Each number is 200 + 30 x the weight over its row's rms, rounded and kept within 0 to 999. Layers, rows and columns count from 0. The size before them is the row's rms in percent of the matrix's.

# down: layer 8 MLP down (transposed), 1024x384, rms 0.0353, rows 141-175, columns 0-63
# gate: layer 8 MLP gate, 1024x384, rms 0.0352, rows 142-176, columns 0-63
# up: layer 8 MLP up, 1024x384, rms 0.0354, rows 142-176, columns 0-63
down141,095,179,223,191,221,217,206,203,175,213,201,223,200,155,266,205,205,242,269,215,198,232,213,149,142,201,179,194,177,183,161,186,212,196,204,192,209,227,190,225,216,186,187,195,239,181,188,205,213,184,197,218,170,223,179,233,162,190,241,144,172,199,191,201,164
gate142,101,153,171,206,209,252,215,195,245,239,197,196,198,202,211,163,248,169,172,238,189,233,231,261,193,168,209,202,171,240,209,216,194,223,236,234,228,200,141,190,208,199,228,237,279,229,186,165,236,225,163,205,214,186,188,158,177,231,167,142,188,184,186,217,214
up142,099,210,217,198,241,192,192,189,183,183,206,162,238,168,206,261,195,188,212,218,193,194,186,221,177,217,186,191,141,194,240,177,242,163,177,231,205,176,202,192,171,184,192,213,188,204,174,239,207,213,218,252,236,231,195,183,187,220,226,273,159,201,224,136,184
down142,104,196,211,190,188,233,187,170,187,198,213,212,164,185,229,189,211,163,200,185,173,242,237,172,169,214,161,210,230,175,200,209,215,206,231,200,164,210,251,181,197,181,196,219,204,259,215,162,257,223,182,226,247,229,229,158,170,206,215,157,250,178,190,231,151
gate143,093,190,171,193,185,204,170,231,215,189,213,201,203,203,191,185,228,242,199,194,188,173,250,208,248,204,186,208,161,224,200,218,224,189,180,197,218,161,220,193,205,230,208,254,203,193,190,188,221,234,224,165,192,218,198,194,183,217,165,145,196,197,187,190,215
up143,093,203,214,238,232,224,203,213,144,186,155,229,205,232,207,216,222,178,171,181,207,187,212,183,173,232,201,221,192,165,215,152,234,150,191,231,130,226,231,182,230,274,229,193,205,188,163,197,179,220,208,164,187,236,195,181,226,196,137,179,173,172,176,216,227
down143,097,197,142,275,163,153,218,192,205,303,214,235,172,165,219,205,216,229,253,165,199,160,174,197,211,195,208,252,236,146,223,178,220,139,179,181,170,208,217,226,204,213,205,161,162,211,206,198,150,219,153,229,167,183,178,171,186,169,211,149,134,213,195,213,212
gate144,098,226,186,205,235,212,158,178,160,226,208,172,266,168,170,206,209,219,170,218,204,166,176,222,178,212,206,201,196,248,187,200,162,205,181,135,136,231,209,257,215,249,188,151,151,172,238,200,222,147,214,202,255,162,189,231,224,220,235,196,219,196,173,185,262
up144,101,209,233,186,219,202,154,168,160,255,183,215,271,155,192,226,218,137,137,254,184,176,200,171,166,207,200,159,228,199,226,192,225,183,176,197,183,175,213,176,179,219,196,209,151,240,230,232,180,137,141,185,187,149,213,215,209,202,223,185,185,177,209,178,236
down144,098,213,218,162,202,194,231,219,225,194,192,243,195,224,191,215,175,208,171,222,148,229,234,201,164,240,185,282,238,231,212,208,220,222,200,255,191,164,220,167,207,230,207,276,163,225,197,221,202,110,142,267,211,223,211,153,230,164,177,193,183,158,225,201,219
gate145,101,169,198,216,149,179,165,214,114,216,226,206,241,214,260,244,222,134,191,218,185,168,276,203,197,231,168,152,212,240,199,172,189,217,169,179,207,210,193,245,239,297,182,245,227,205,164,182,234,227,205,228,232,209,224,255,181,144,206,183,183,181,192,159,161
up145,104,138,148,171,140,156,151,190,166,196,222,199,196,187,186,163,201,234,185,224,202,249,180,211,187,240,169,168,167,172,225,222,232,181,207,211,283,245,230,239,216,168,218,171,195,186,227,204,200,152,186,202,207,196,231,176,252,175,172,213,172,225,192,163,279
down145,104,191,186,203,135,212,208,179,159,204,158,209,210,154,172,295,223,167,132,183,184,199,209,206,136,267,229,152,240,199,187,219,152,200,261,189,206,184,152,159,182,224,210,220,201,163,148,238,192,175,186,231,190,131,234,159,176,134,244,197,209,198,203,175,167
gate146,103,215,191,156,207,255,188,157,221,213,178,224,158,197,204,187,143,153,199,205,155,161,165,186,231,205,206,204,189,175,185,225,153,180,181,187,192,183,221,162,272,207,192,170,197,233,268,177,186,192,180,230,185,199,199,225,151,185,205,158,243,197,172,178,147
up146,105,145,165,169,195,177,247,204,172,195,195,159,246,177,173,233,206,247,172,173,271,186,200,167,259,197,250,163,178,224,143,189,226,203,203,223,196,137,150,177,193,195,228,202,222,173,202,158,185,215,225,186,186,209,190,185,232,163,139,193,147,154,236,230,265
down146,103,156,191,223,206,179,223,174,185,198,155,255,184,229,241,177,167,168,168,255,134,222,183,204,159,181,216,164,194,184,180,226,186,204,186,200,195,168,159,229,199,187,257,198,134,214,139,157,188,211,167,181,153,168,194,230,201,238,163,201,175,149,181,188,198
gate147,103,208,163,160,212,206,171,204,196,224,210,220,217,165,202,197,164,246,205,201,259,223,234,176,217,200,180,165,185,215,167,235,222,234,173,185,197,246,232,158,195,191,239,233,163,161,205,154,215,206,192,221,212,172,224,202,184,161,248,208,197,191,220,199,132
up147,102,194,223,169,172,247,218,213,206,197,218,232,224,216,182,202,174,217,237,206,193,235,197,203,211,150,204,187,201,186,204,168,224,182,230,238,233,239,267,189,188,267,180,187,152,206,203,234,225,201,190,146,176,238,157,166,168,190,193,195,245,187,177,180,233
down147,102,138,191,217,240,176,231,191,235,175,188,257,150,219,172,211,158,214,154,192,128,200,243,227,211,157,150,214,152,151,205,178,197,240,204,222,237,186,133,233,170,214,230,158,189,204,197,222,172,201,169,205,189,175,178,206,248,170,218,246,206,143,195,210,156
gate148,101,187,216,225,140,232,231,188,202,187,198,193,203,215,263,188,204,177,162,222,173,278,198,225,225,191,238,210,210,179,188,193,218,236,207,129,167,172,164,224,181,204,158,212,173,208,187,243,166,142,189,188,273,242,187,236,213,170,196,232,209,152,159,197,243
up148,108,205,185,174,182,198,202,182,204,218,193,218,171,230,175,191,223,168,209,252,226,206,221,179,228,216,114,216,253,249,223,225,230,153,239,173,206,227,210,223,179,187,221,191,212,214,147,199,186,240,197,193,212,143,138,230,193,184,228,203,280,197,245,209,189
down148,106,249,209,148,185,257,250,153,234,243,219,176,217,194,165,236,244,175,197,201,193,189,201,224,227,194,154,220,163,204,229,186,192,146,216,213,176,213,200,162,169,257,235,172,208,229,183,209,171,182,181,198,243,195,175,134,145,156,205,237,228,184,204,224,164
gate149,092,207,169,144,219,188,254,224,216,244,212,245,215,252,181,244,159,264,221,254,193,149,189,185,230,208,205,218,200,202,205,196,223,218,232,229,218,172,204,225,189,153,200,192,218,244,223,258,207,200,194,178,212,196,239,206,176,210,183,224,219,181,189,225,136
up149,100,201,187,212,159,208,214,177,247,163,136,239,176,151,194,188,224,208,231,206,231,188,156,268,188,220,237,229,205,230,215,179,256,231,241,182,160,246,172,214,157,205,223,165,199,164,191,172,242,206,172,168,201,184,197,142,181,169,219,241,222,230,187,203,190
down149,092,264,216,183,194,205,219,151,200,175,174,203,268,155,176,211,166,190,219,203,197,145,216,229,214,219,187,200,163,208,218,159,204,204,175,241,262,189,215,184,219,176,221,212,166,196,261,229,206,207,166,252,202,200,207,214,155,216,186,265,251,211,177,140,252
gate150,101,176,192,187,215,229,176,231,205,179,163,205,201,201,245,202,195,171,171,198,239,213,150,222,221,195,164,182,241,177,133,152,200,206,161,210,192,258,194,202,215,263,238,156,220,195,235,172,202,166,197,226,195,244,202,173,178,260,194,233,237,198,190,193,201
up150,091,215,141,185,199,160,195,222,195,207,184,234,154,163,215,223,221,170,128,214,194,211,171,230,181,256,194,204,221,218,181,186,232,205,211,211,234,231,204,192,201,163,193,190,189,208,232,188,225,200,189,154,150,157,127,162,185,238,184,208,163,266,187,211,189
down150,095,230,182,170,182,211,221,231,178,205,184,229,270,224,163,238,225,218,190,214,231,205,202,180,173,143,225,143,201,236,212,181,183,217,238,178,215,178,189,182,189,218,209,206,215,252,243,203,198,176,217,203,219,205,210,237,241,225,231,160,227,230,218,196,208
gate151,100,224,182,206,203,195,186,163,186,242,223,230,233,216,210,230,191,258,251,220,212,123,216,200,230,194,174,151,231,192,188,144,192,184,209,137,175,214,201,208,169,178,187,193,233,250,165,192,169,204,225,239,201,213,193,208,197,179,215,164,215,237,195,169,250
up151,099,185,270,160,167,192,222,202,209,187,177,211,197,198,124,214,228,196,107,162,233,247,200,167,171,208,191,177,200,212,190,209,192,160,228,239,205,195,198,174,167,154,242,204,236,237,274,135,257,218,187,208,194,244,250,193,204,167,193,230,184,175,205,160,240
down151,099,168,236,151,134,167,166,183,261,205,225,158,170,257,167,208,180,183,199,207,212,194,218,213,158,183,187,202,217,233,203,188,257,222,143,225,236,170,128,213,190,203,175,230,191,247,248,163,162,209,222,242,170,181,180,236,255,157,204,180,143,171,195,197,228
gate152,101,164,185,197,191,236,256,224,172,216,173,215,194,182,252,222,224,176,198,140,204,225,218,141,244,226,196,223,189,165,221,230,179,196,161,230,229,244,273,155,197,139,156,219,194,226,210,179,214,236,190,153,193,175,243,189,208,225,228,156,168,217,131,203,186
up152,097,221,212,189,195,203,257,240,190,210,183,225,156,245,241,190,204,132,245,211,182,210,166,195,189,210,127,195,187,207,181,200,237,180,199,197,161,193,234,175,193,166,176,118,218,160,212,158,193,208,192,141,182,189,238,189,268,243,186,247,168,197,186,193,197
down152,097,156,209,237,202,240,219,187,201,191,184,175,251,185,167,194,180,191,150,160,212,268,119,226,182,166,183,181,206,179,164,178,212,203,265,205,199,225,220,169,130,181,201,202,176,229,203,207,167,189,215,133,261,146,248,182,196,181,210,187,181,147,219,207,264
gate153,096,250,208,262,220,185,175,155,239,202,164,148,152,223,186,195,215,206,251,112,240,211,151,153,176,199,149,167,176,250,192,181,209,236,220,191,201,209,214,188,294,180,223,206,223,238,160,202,251,178,182,196,209,216,193,254,225,210,229,120,194,242,237,215,194
up153,095,173,145,168,224,215,223,181,179,191,169,161,267,206,134,170,203,236,246,224,167,188,200,178,151,221,216,203,187,222,172,198,168,190,206,215,169,218,180,196,173,235,131,213,141,206,227,172,231,131,178,204,228,231,215,232,217,212,223,209,149,180,172,188,187
down153,100,191,151,218,239,212,192,205,213,253,240,153,226,198,228,221,150,144,212,242,211,231,197,160,166,170,232,174,197,212,164,225,125,191,189,214,107,162,219,201,200,211,218,229,176,198,207,198,213,213,175,183,231,213,213,247,210,222,183,177,185,162,181,202,165
gate154,100,182,210,194,216,234,223,185,213,151,197,163,169,220,210,180,209,197,189,219,238,230,188,189,213,265,223,233,188,168,218,135,226,228,166,186,186,193,253,220,166,218,174,180,152,216,138,204,153,219,247,182,123,184,205,172,217,209,167,172,205,143,199,175,237
up154,100,209,169,196,210,203,174,193,209,208,193,197,167,257,210,184,234,173,195,209,178,263,215,216,204,175,162,197,200,237,190,199,214,192,265,224,232,186,204,267,160,205,207,195,197,191,203,192,182,193,162,177,179,165,233,213,170,205,208,229,212,240,184,174,153
down154,103,188,163,170,195,237,248,271,201,164,191,188,228,259,193,215,170,200,188,208,186,218,205,150,210,276,205,162,187,215,206,202,207,175,165,231,204,201,160,140,139,238,212,177,285,201,264,128,202,158,245,183,181,233,202,217,181,197,197,221,204,235,232,203,257
gate155,101,212,195,156,180,195,178,181,198,206,221,157,195,185,204,226,156,215,200,168,204,200,203,160,184,186,222,155,224,207,164,186,171,199,201,167,207,203,205,219,206,275,180,244,195,207,241,204,230,185,188,214,188,202,210,199,192,262,240,249,235,264,180,176,190
up155,106,170,173,260,175,261,142,173,204,197,233,188,167,232,193,216,225,213,242,188,248,181,225,200,168,193,185,160,191,205,119,222,214,201,163,231,199,210,217,199,228,251,202,216,183,170,213,179,208,187,184,248,174,150,232,147,223,227,216,226,162,182,216,228,181
down155,103,204,193,240,214,154,175,145,252,183,222,221,128,188,215,217,199,191,245,136,235,199,223,233,186,235,230,174,131,199,120,238,251,189,183,220,222,209,228,206,209,177,205,187,174,206,195,194,153,224,160,210,240,203,218,209,242,235,235,257,178,223,226,202,194
gate156,094,216,142,213,197,213,184,162,218,188,219,203,227,146,271,184,201,156,194,186,210,252,191,168,194,188,184,225,194,116,191,205,209,199,163,143,191,120,198,239,175,161,172,233,242,220,193,193,221,178,158,186,184,200,174,226,182,183,196,180,187,163,235,188,226
up156,092,178,179,127,211,159,160,179,213,187,218,232,238,137,220,201,242,209,212,186,209,186,243,175,212,238,169,194,213,164,196,198,234,180,182,217,236,176,196,173,184,237,196,197,165,206,208,224,173,255,234,160,196,185,188,254,175,229,194,178,183,141,229,175,175
down156,097,193,167,179,226,162,185,173,267,194,180,198,186,157,183,247,182,226,181,187,221,264,220,158,201,223,195,190,167,155,202,172,219,195,184,163,187,202,186,187,196,163,155,183,195,193,215,182,198,238,248,130,194,241,233,188,195,231,178,226,214,151,151,205,179
gate157,100,237,200,217,178,174,204,173,211,234,183,204,209,148,235,202,204,203,209,176,216,230,147,190,198,144,207,198,198,166,190,210,264,204,213,166,194,236,227,229,191,235,188,206,207,207,189,209,167,199,219,218,240,161,154,194,241,249,232,182,192,214,236,197,222
up157,099,191,158,277,226,246,195,137,208,158,216,179,229,262,169,148,227,231,207,160,217,185,218,157,192,187,187,169,192,193,227,175,151,200,180,187,189,200,227,213,224,203,234,203,178,193,237,123,246,257,217,160,191,225,176,207,203,219,198,159,213,154,199,191,207
down157,105,155,202,212,199,191,217,194,220,170,184,141,212,188,279,167,195,243,183,148,156,181,171,171,159,141,191,197,218,203,249,181,203,257,177,216,218,228,152,197,220,202,213,193,155,218,165,227,142,186,176,178,140,156,217,160,195,188,184,166,199,171,185,175,229
gate158,095,188,225,168,152,218,147,130,234,204,206,198,203,217,197,211,195,212,203,181,171,170,281,181,144,189,162,138,239,178,191,267,183,211,211,172,219,209,228,215,223,189,188,127,183,262,243,230,225,165,174,252,204,178,271,189,172,220,213,196,184,208,208,280,218
up158,099,244,238,238,257,189,235,151,207,215,187,214,158,215,161,219,286,213,206,206,214,246,215,183,198,239,216,202,216,159,231,179,197,252,142,222,157,213,160,180,158,238,216,148,234,221,188,252,255,211,191,233,170,244,192,166,174,180,189,213,180,225,221,238,246
down158,098,257,259,184,193,168,179,233,205,258,204,166,172,209,219,174,228,186,131,267,228,168,279,164,188,201,164,194,230,221,254,232,240,176,182,226,256,175,195,177,143,158,199,141,166,203,188,205,218,172,217,241,151,179,175,221,189,157,173,243,240,208,191,258,252
gate159,107,173,178,165,250,210,165,213,171,201,215,156,183,162,176,176,216,138,188,173,191,130,234,195,178,175,165,221,213,222,207,212,217,227,172,183,193,231,139,179,176,267,191,201,201,203,264,185,201,260,215,176,154,237,229,199,206,200,212,191,230,190,174,184,221
up159,105,188,171,251,169,197,146,164,196,163,204,229,187,248,171,206,184,189,225,216,191,188,197,229,272,213,188,196,200,165,209,179,162,186,198,228,158,185,180,157,192,201,170,177,219,164,146,187,145,248,171,209,219,184,253,230,176,185,200,165,153,175,186,200,200
down159,105,212,198,258,253,173,195,183,190,256,228,183,210,203,193,216,192,218,220,197,195,207,203,185,217,191,211,203,227,198,196,191,231,211,159,198,190,170,135,236,226,210,170,193,186,211,176,190,225,190,177,225,180,213,179,240,173,193,222,159,204,239,226,215,208
gate160,095,216,148,174,223,213,174,247,245,166,211,193,178,187,219,207,155,176,204,225,176,187,201,122,193,179,119,215,213,158,221,177,152,230,189,184,247,221,161,227,202,176,253,191,232,207,182,159,171,230,238,155,181,167,216,158,178,157,171,202,221,199,204,168,220
up160,098,191,183,218,192,171,201,189,201,222,214,157,181,232,171,183,179,170,167,195,189,225,149,232,226,223,191,210,166,228,145,210,217,189,237,193,205,243,211,210,165,180,165,263,225,227,224,249,248,223,174,227,190,211,185,234,253,217,242,211,159,241,192,196,181
down160,098,212,137,213,192,181,195,212,179,182,174,216,191,202,188,254,172,231,203,263,157,241,202,162,193,169,152,216,206,212,209,240,140,185,186,219,226,194,210,185,194,214,208,199,200,171,194,164,243,134,209,157,158,169,213,162,233,112,228,175,210,223,189,225,188
gate161,097,212,200,196,205,195,196,213,282,174,168,177,217,240,187,215,185,196,195,206,149,158,212,213,231,182,186,227,196,197,190,177,222,215,232,186,228,187,223,217,261,250,207,236,220,203,220,175,196,181,173,205,202,209,229,180,173,189,191,188,195,140,175,155,208
up161,101,177,164,224,170,263,195,207,158,175,233,276,220,223,214,184,194,170,198,200,218,203,169,226,191,227,221,223,198,164,235,132,187,218,187,224,204,170,160,175,181,173,188,181,225,191,139,184,179,231,222,221,153,170,213,161,167,211,227,225,148,261,182,183,232
down161,100,194,205,195,216,199,178,193,120,192,214,205,238,173,188,163,165,132,201,226,158,178,177,211,181,166,173,179,170,209,192,183,205,186,258,235,183,155,245,188,176,200,184,156,162,150,177,163,260,223,159,193,206,220,189,186,224,185,219,215,208,216,167,189,130
gate162,103,240,171,213,218,204,168,164,171,175,256,210,192,183,227,161,189,199,199,204,199,244,165,168,161,196,268,198,204,195,115,202,209,160,200,210,185,214,245,161,171,220,216,213,182,148,175,227,223,212,248,153,221,265,195,190,229,235,172,265,155,202,206,207,205
up162,097,194,210,270,240,214,185,173,208,155,168,221,284,199,189,245,185,235,190,222,204,218,219,174,208,201,224,202,212,176,227,192,203,227,216,254,232,169,219,208,204,282,187,139,177,262,178,176,198,244,201,237,172,168,186,190,167,224,222,169,165,173,174,141,216
down162,100,192,230,205,155,169,182,207,207,210,211,183,218,253,159,175,207,185,155,184,185,254,212,194,210,216,181,207,198,260,237,210,195,156,189,189,211,200,207,214,166,183,260,229,197,238,230,167,212,235,197,185,220,244,147,233,135,213,245,244,150,194,160,224,201
gate163,103,204,208,196,147,255,198,245,226,183,202,215,241,205,233,157,211,186,236,213,199,219,150,220,178,174,195,216,174,211,206,236,206,221,192,222,167,153,201,204,191,151,219,174,180,206,225,152,193,196,161,165,177,194,231,226,266,185,187,209,209,171,199,221,113
up163,099,232,198,220,243,210,232,125,214,214,189,195,168,152,129,171,198,213,214,181,179,230,186,199,237,210,217,197,249,188,230,178,210,192,162,195,225,200,218,180,191,207,255,189,254,260,211,165,190,179,214,195,164,175,152,184,183,227,238,222,190,241,186,136,225
down163,103,244,220,217,207,241,254,218,200,200,175,181,215,171,125,208,165,206,248,150,171,180,166,210,255,224,205,177,258,244,205,178,241,208,213,186,186,213,211,201,165,196,196,166,180,157,249,165,265,167,179,220,185,181,140,154,125,231,223,197,194,223,217,181,185
gate164,102,171,226,239,239,217,158,176,211,178,175,250,262,236,150,165,230,179,209,177,214,253,208,194,200,203,223,194,252,243,200,171,220,213,152,151,247,179,189,185,230,252,181,196,245,192,202,193,182,169,206,193,194,211,203,187,272,247,160,159,183,139,192,203,209
up164,096,178,206,200,241,238,206,197,219,253,200,186,181,191,176,191,173,221,210,198,193,232,218,225,205,195,198,200,209,209,171,176,220,211,223,178,234,170,165,191,213,203,184,221,196,216,193,234,163,216,166,207,225,187,217,146,164,204,155,192,244,206,161,166,185
down164,096,187,225,209,189,255,216,195,173,225,219,187,135,160,202,167,194,249,200,187,225,174,154,173,179,218,242,184,198,225,216,226,212,148,225,242,193,223,276,232,194,252,168,172,190,186,193,163,169,211,232,211,235,221,177,244,168,186,291,255,171,240,190,220,137
gate165,097,190,244,248,186,231,227,184,259,224,188,178,181,150,218,246,188,225,220,198,224,212,158,215,237,149,136,196,229,223,218,151,201,194,223,158,237,181,196,207,186,175,135,215,214,155,159,259,207,199,188,193,172,212,176,153,183,233,236,166,196,234,181,204,171
up165,092,200,150,208,190,196,236,203,259,181,188,160,170,204,198,246,196,164,220,212,232,184,267,211,251,201,181,181,210,203,202,205,170,177,141,175,155,204,258,178,184,194,217,222,257,222,238,216,190,260,217,174,221,196,219,189,181,185,209,249,239,177,187,170,218
down165,097,219,269,233,230,161,173,191,211,198,173,215,159,218,193,128,221,174,213,245,205,179,210,218,242,218,210,238,187,248,205,245,224,184,191,212,233,158,186,159,211,222,152,233,195,187,181,200,290,195,203,163,252,219,212,188,168,198,268,181,213,193,187,214,178
gate166,096,126,195,249,183,168,171,229,181,166,205,182,179,189,286,199,211,204,217,207,196,266,202,203,212,245,159,201,171,223,224,209,178,246,170,211,166,206,195,190,191,185,250,169,187,201,196,208,273,226,187,239,217,216,184,227,218,209,220,179,223,184,179,229,247
up166,097,138,185,145,206,235,210,173,234,200,213,205,183,226,236,202,163,165,211,239,175,178,218,213,196,260,198,154,216,188,188,255,223,205,158,208,217,218,181,191,215,166,180,227,181,207,203,164,166,218,175,217,179,208,179,220,186,194,194,166,196,226,188,179,169
down166,099,206,161,240,243,173,159,226,206,190,177,180,178,249,169,169,198,233,223,212,238,149,217,255,220,170,189,202,212,180,234,203,220,153,211,216,150,213,247,263,163,190,174,263,245,193,159,208,196,193,227,193,144,182,220,193,215,222,182,218,177,212,234,206,197
gate167,107,176,211,222,193,182,225,212,252,216,227,193,170,168,134,164,203,182,219,176,200,180,183,202,185,227,204,153,234,168,180,151,199,216,177,165,202,202,270,140,183,180,148,240,194,226,155,149,187,194,173,235,253,195,269,189,231,227,183,254,196,240,187,218,237
up167,108,241,208,187,283,237,141,206,196,139,188,220,207,174,239,192,254,192,176,242,193,171,203,203,201,207,265,222,173,230,230,158,256,149,182,183,138,186,185,219,230,174,203,193,146,166,211,223,252,212,234,145,169,193,167,213,136,204,225,178,151,234,170,200,187
down167,100,173,173,235,132,205,253,166,230,217,139,202,174,236,188,228,195,183,275,186,210,208,119,171,183,240,160,211,204,199,207,187,166,214,228,179,213,212,254,177,221,194,175,195,242,197,173,156,213,198,179,230,275,193,274,173,248,181,145,242,241,248,190,198,208
gate168,111,198,158,242,190,229,151,180,174,220,114,209,182,222,222,223,167,231,191,191,238,210,205,165,178,153,213,185,211,170,196,210,243,204,149,179,191,168,155,188,218,182,183,153,219,216,138,192,196,212,174,240,249,170,206,207,144,142,157,197,207,169,193,195,237
up168,114,225,173,241,224,208,237,217,225,188,182,243,189,229,178,137,177,212,212,243,218,172,178,181,123,197,192,210,230,186,203,213,217,205,123,160,148,166,198,257,192,206,223,186,173,232,191,166,203,244,204,188,271,145,213,145,189,157,199,150,213,198,195,173,227
down168,111,228,182,207,204,194,236,202,255,193,196,233,143,212,162,215,166,264,203,201,206,197,173,192,178,198,223,215,211,191,159,197,227,233,202,156,117,139,180,180,196,209,217,160,228,163,216,215,176,198,244,169,223,155,151,119,200,173,164,180,258,228,180,209,206
gate169,108,140,169,194,225,201,186,180,210,236,207,153,207,243,218,245,165,187,253,179,202,171,220,226,187,169,184,188,233,226,175,203,233,208,217,202,179,238,227,242,217,190,177,213,223,135,171,216,185,211,165,258,213,198,142,186,237,237,166,206,216,201,200,202,193
up169,115,194,191,237,183,168,199,214,240,207,229,212,236,176,181,177,231,148,212,175,223,221,221,235,159,205,242,203,198,184,172,178,174,195,169,259,230,181,154,208,164,174,209,200,184,244,196,184,183,193,227,185,227,246,222,193,157,182,177,220,220,198,230,254,182
down169,099,197,231,204,241,188,204,175,216,177,182,162,170,159,173,206,208,238,230,210,225,215,171,207,221,152,227,241,213,206,181,223,252,213,203,195,192,207,193,213,176,189,163,193,240,192,253,193,273,191,164,186,184,215,193,200,180,180,226,181,196,212,166,170,240
gate170,113,242,152,220,169,203,222,256,153,242,174,226,216,199,187,175,80,214,275,197,215,212,191,184,179,160,158,260,200,153,170,199,200,220,200,210,221,209,220,187,237,222,198,193,192,212,187,183,201,181,196,245,285,236,205,259,180,217,186,190,186,165,246,191,193
up170,112,192,211,219,212,180,211,165,153,228,155,135,187,204,206,230,209,238,152,185,199,172,178,221,205,222,240,234,214,190,243,178,206,203,229,230,205,155,168,164,180,220,226,248,227,185,184,263,169,213,168,218,187,190,151,163,197,202,193,238,181,202,206,174,186
down170,105,200,187,231,219,196,181,185,257,162,191,225,158,188,186,176,239,185,174,219,201,241,187,220,196,169,211,207,248,219,244,221,246,210,157,189,178,238,245,220,136,196,185,274,168,156,194,179,168,231,218,234,128,167,237,182,165,149,199,175,181,198,192,158,210
gate171,096,193,260,208,173,211,245,229,197,141,204,209,200,202,168,227,206,190,130,195,180,184,187,180,186,166,278,199,270,201,224,200,180,238,158,206,201,188,187,173,210,197,181,177,269,196,243,141,203,191,212,241,218,232,209,191,205,182,198,256,211,202,213,212,224
up171,094,242,209,191,224,219,203,254,169,169,231,141,169,214,192,156,230,172,287,188,199,191,215,229,231,180,193,206,181,188,182,200,177,222,233,203,252,217,212,177,202,225,164,212,163,184,184,218,187,220,179,207,154,187,233,196,271,186,194,131,189,238,220,201,187
down171,098,186,222,173,198,193,191,183,190,236,227,177,206,197,185,154,150,204,186,180,181,182,170,242,190,190,172,192,169,215,211,226,226,233,193,217,228,156,148,166,194,196,177,231,193,200,240,190,186,179,247,215,212,195,198,228,233,196,182,231,197,250,186,201,192
gate172,095,219,137,204,259,209,193,219,222,203,187,185,163,160,230,161,195,200,193,198,223,199,176,189,227,196,212,200,217,164,195,220,219,199,182,180,162,231,251,199,195,207,179,218,177,261,211,150,184,134,202,218,246,183,206,225,165,252,198,207,227,173,167,213,211
up172,099,220,214,173,261,210,218,214,160,238,156,216,222,193,222,219,257,219,197,256,185,176,246,188,186,206,223,201,185,227,185,188,258,193,216,222,162,211,245,223,198,210,202,192,174,207,204,236,213,224,190,150,142,161,210,217,179,164,188,196,196,191,204,239,191
down172,100,219,165,166,158,229,162,201,240,219,182,217,184,174,142,162,216,170,190,248,231,178,234,190,176,201,210,159,233,120,210,182,216,207,215,239,253,201,174,145,181,178,242,235,150,219,190,182,161,190,180,203,187,226,212,169,176,178,185,246,220,148,165,286,225
gate173,111,220,235,243,243,225,183,251,187,166,198,199,244,183,175,198,232,238,153,163,221,153,235,208,248,186,211,208,182,200,196,225,202,181,272,152,255,198,167,203,225,170,208,190,216,217,169,234,174,212,182,242,180,214,217,203,185,214,195,177,212,179,217,187,192
up173,109,151,168,196,197,180,191,156,275,144,173,186,220,197,195,175,197,196,182,222,206,186,148,183,202,181,163,181,189,201,252,262,214,187,213,224,215,186,174,150,207,215,195,187,111,220,222,189,183,214,141,194,217,197,170,225,176,257,211,208,211,210,204,177,147
down173,103,189,169,193,182,194,194,190,168,225,183,197,210,167,258,168,200,256,228,190,173,229,188,178,151,156,189,167,197,224,225,218,241,159,207,176,198,209,193,199,208,177,205,169,173,153,172,187,242,187,197,147,259,186,184,135,158,206,231,155,220,120,179,253,196
gate174,102,202,225,213,221,184,227,185,186,229,193,267,199,186,157,221,223,207,224,200,216,192,196,174,213,179,227,167,178,208,132,258,184,194,186,267,173,184,154,221,225,210,215,169,216,182,228,205,250,213,214,185,174,181,209,174,256,196,239,170,192,252,204,195,170
up174,103,216,162,212,209,198,211,215,243,210,168,273,207,230,199,221,217,196,209,186,229,145,210,161,237,208,172,193,175,263,190,200,266,214,244,236,170,203,195,192,227,176,187,199,208,184,160,145,193,164,206,206,187,220,183,178,201,132,208,154,222,197,257,203,206
down174,090,248,236,217,216,159,238,284,169,166,195,183,201,222,234,218,189,209,145,227,188,183,209,217,178,175,178,230,180,181,231,203,179,227,179,169,158,242,209,236,242,236,221,234,238,180,222,205,114,222,180,208,179,192,249,130,203,219,213,224,207,210,190,211,191
gate175,096,251,192,202,200,244,189,229,137,208,251,212,217,184,190,249,231,220,217,162,256,210,221,224,204,216,243,123,228,175,239,183,203,260,209,234,164,175,232,188,202,195,233,173,199,166,206,179,173,219,247,205,185,137,196,132,193,194,187,221,217,201,226,182,221
up175,099,229,218,190,217,193,159,169,175,212,258,218,164,212,215,174,201,216,214,222,172,185,187,204,195,205,187,217,209,280,233,213,224,164,236,156,294,189,196,228,176,205,179,229,156,209,190,192,192,183,170,164,213,194,202,185,195,204,164,177,133,164,160,226,148
down175,100,211,172,211,229,215,186,206,248,148,171,192,214,207,252,243,177,184,201,185,179,185,184,222,202,168,199,178,238,151,188,198,169,234,227,186,165,222,185,198,178,217,248,209,182,180,168,219,146,215,180,195,199,223,186,255,194,197,118,228,231,164,220,171,222
gate176,099,235,170,218,176,212,188,221,139,215,202,221,278,188,209,248,191,189,222,183,165,175,124,174,190,246,242,202,224,218,155,162,231,200,203,212,237,182,206,199,192,223,211,221,184,207,140,156,245,169,206,169,206,201,131,170,157,136,232,200,254,223,219,187,208
up176,101,192,198,211,217,158,159,186,221,174,187,132,189,184,167,223,197,162,170,182,170,209,172,254,151,177,206,199,181,199,147,202,199,160,214,172,153,189,185,235,191,225,191,203,210,186,179,256,216,226,218,180,211,196,243,234,203,200,172,161,170,148,193,206,211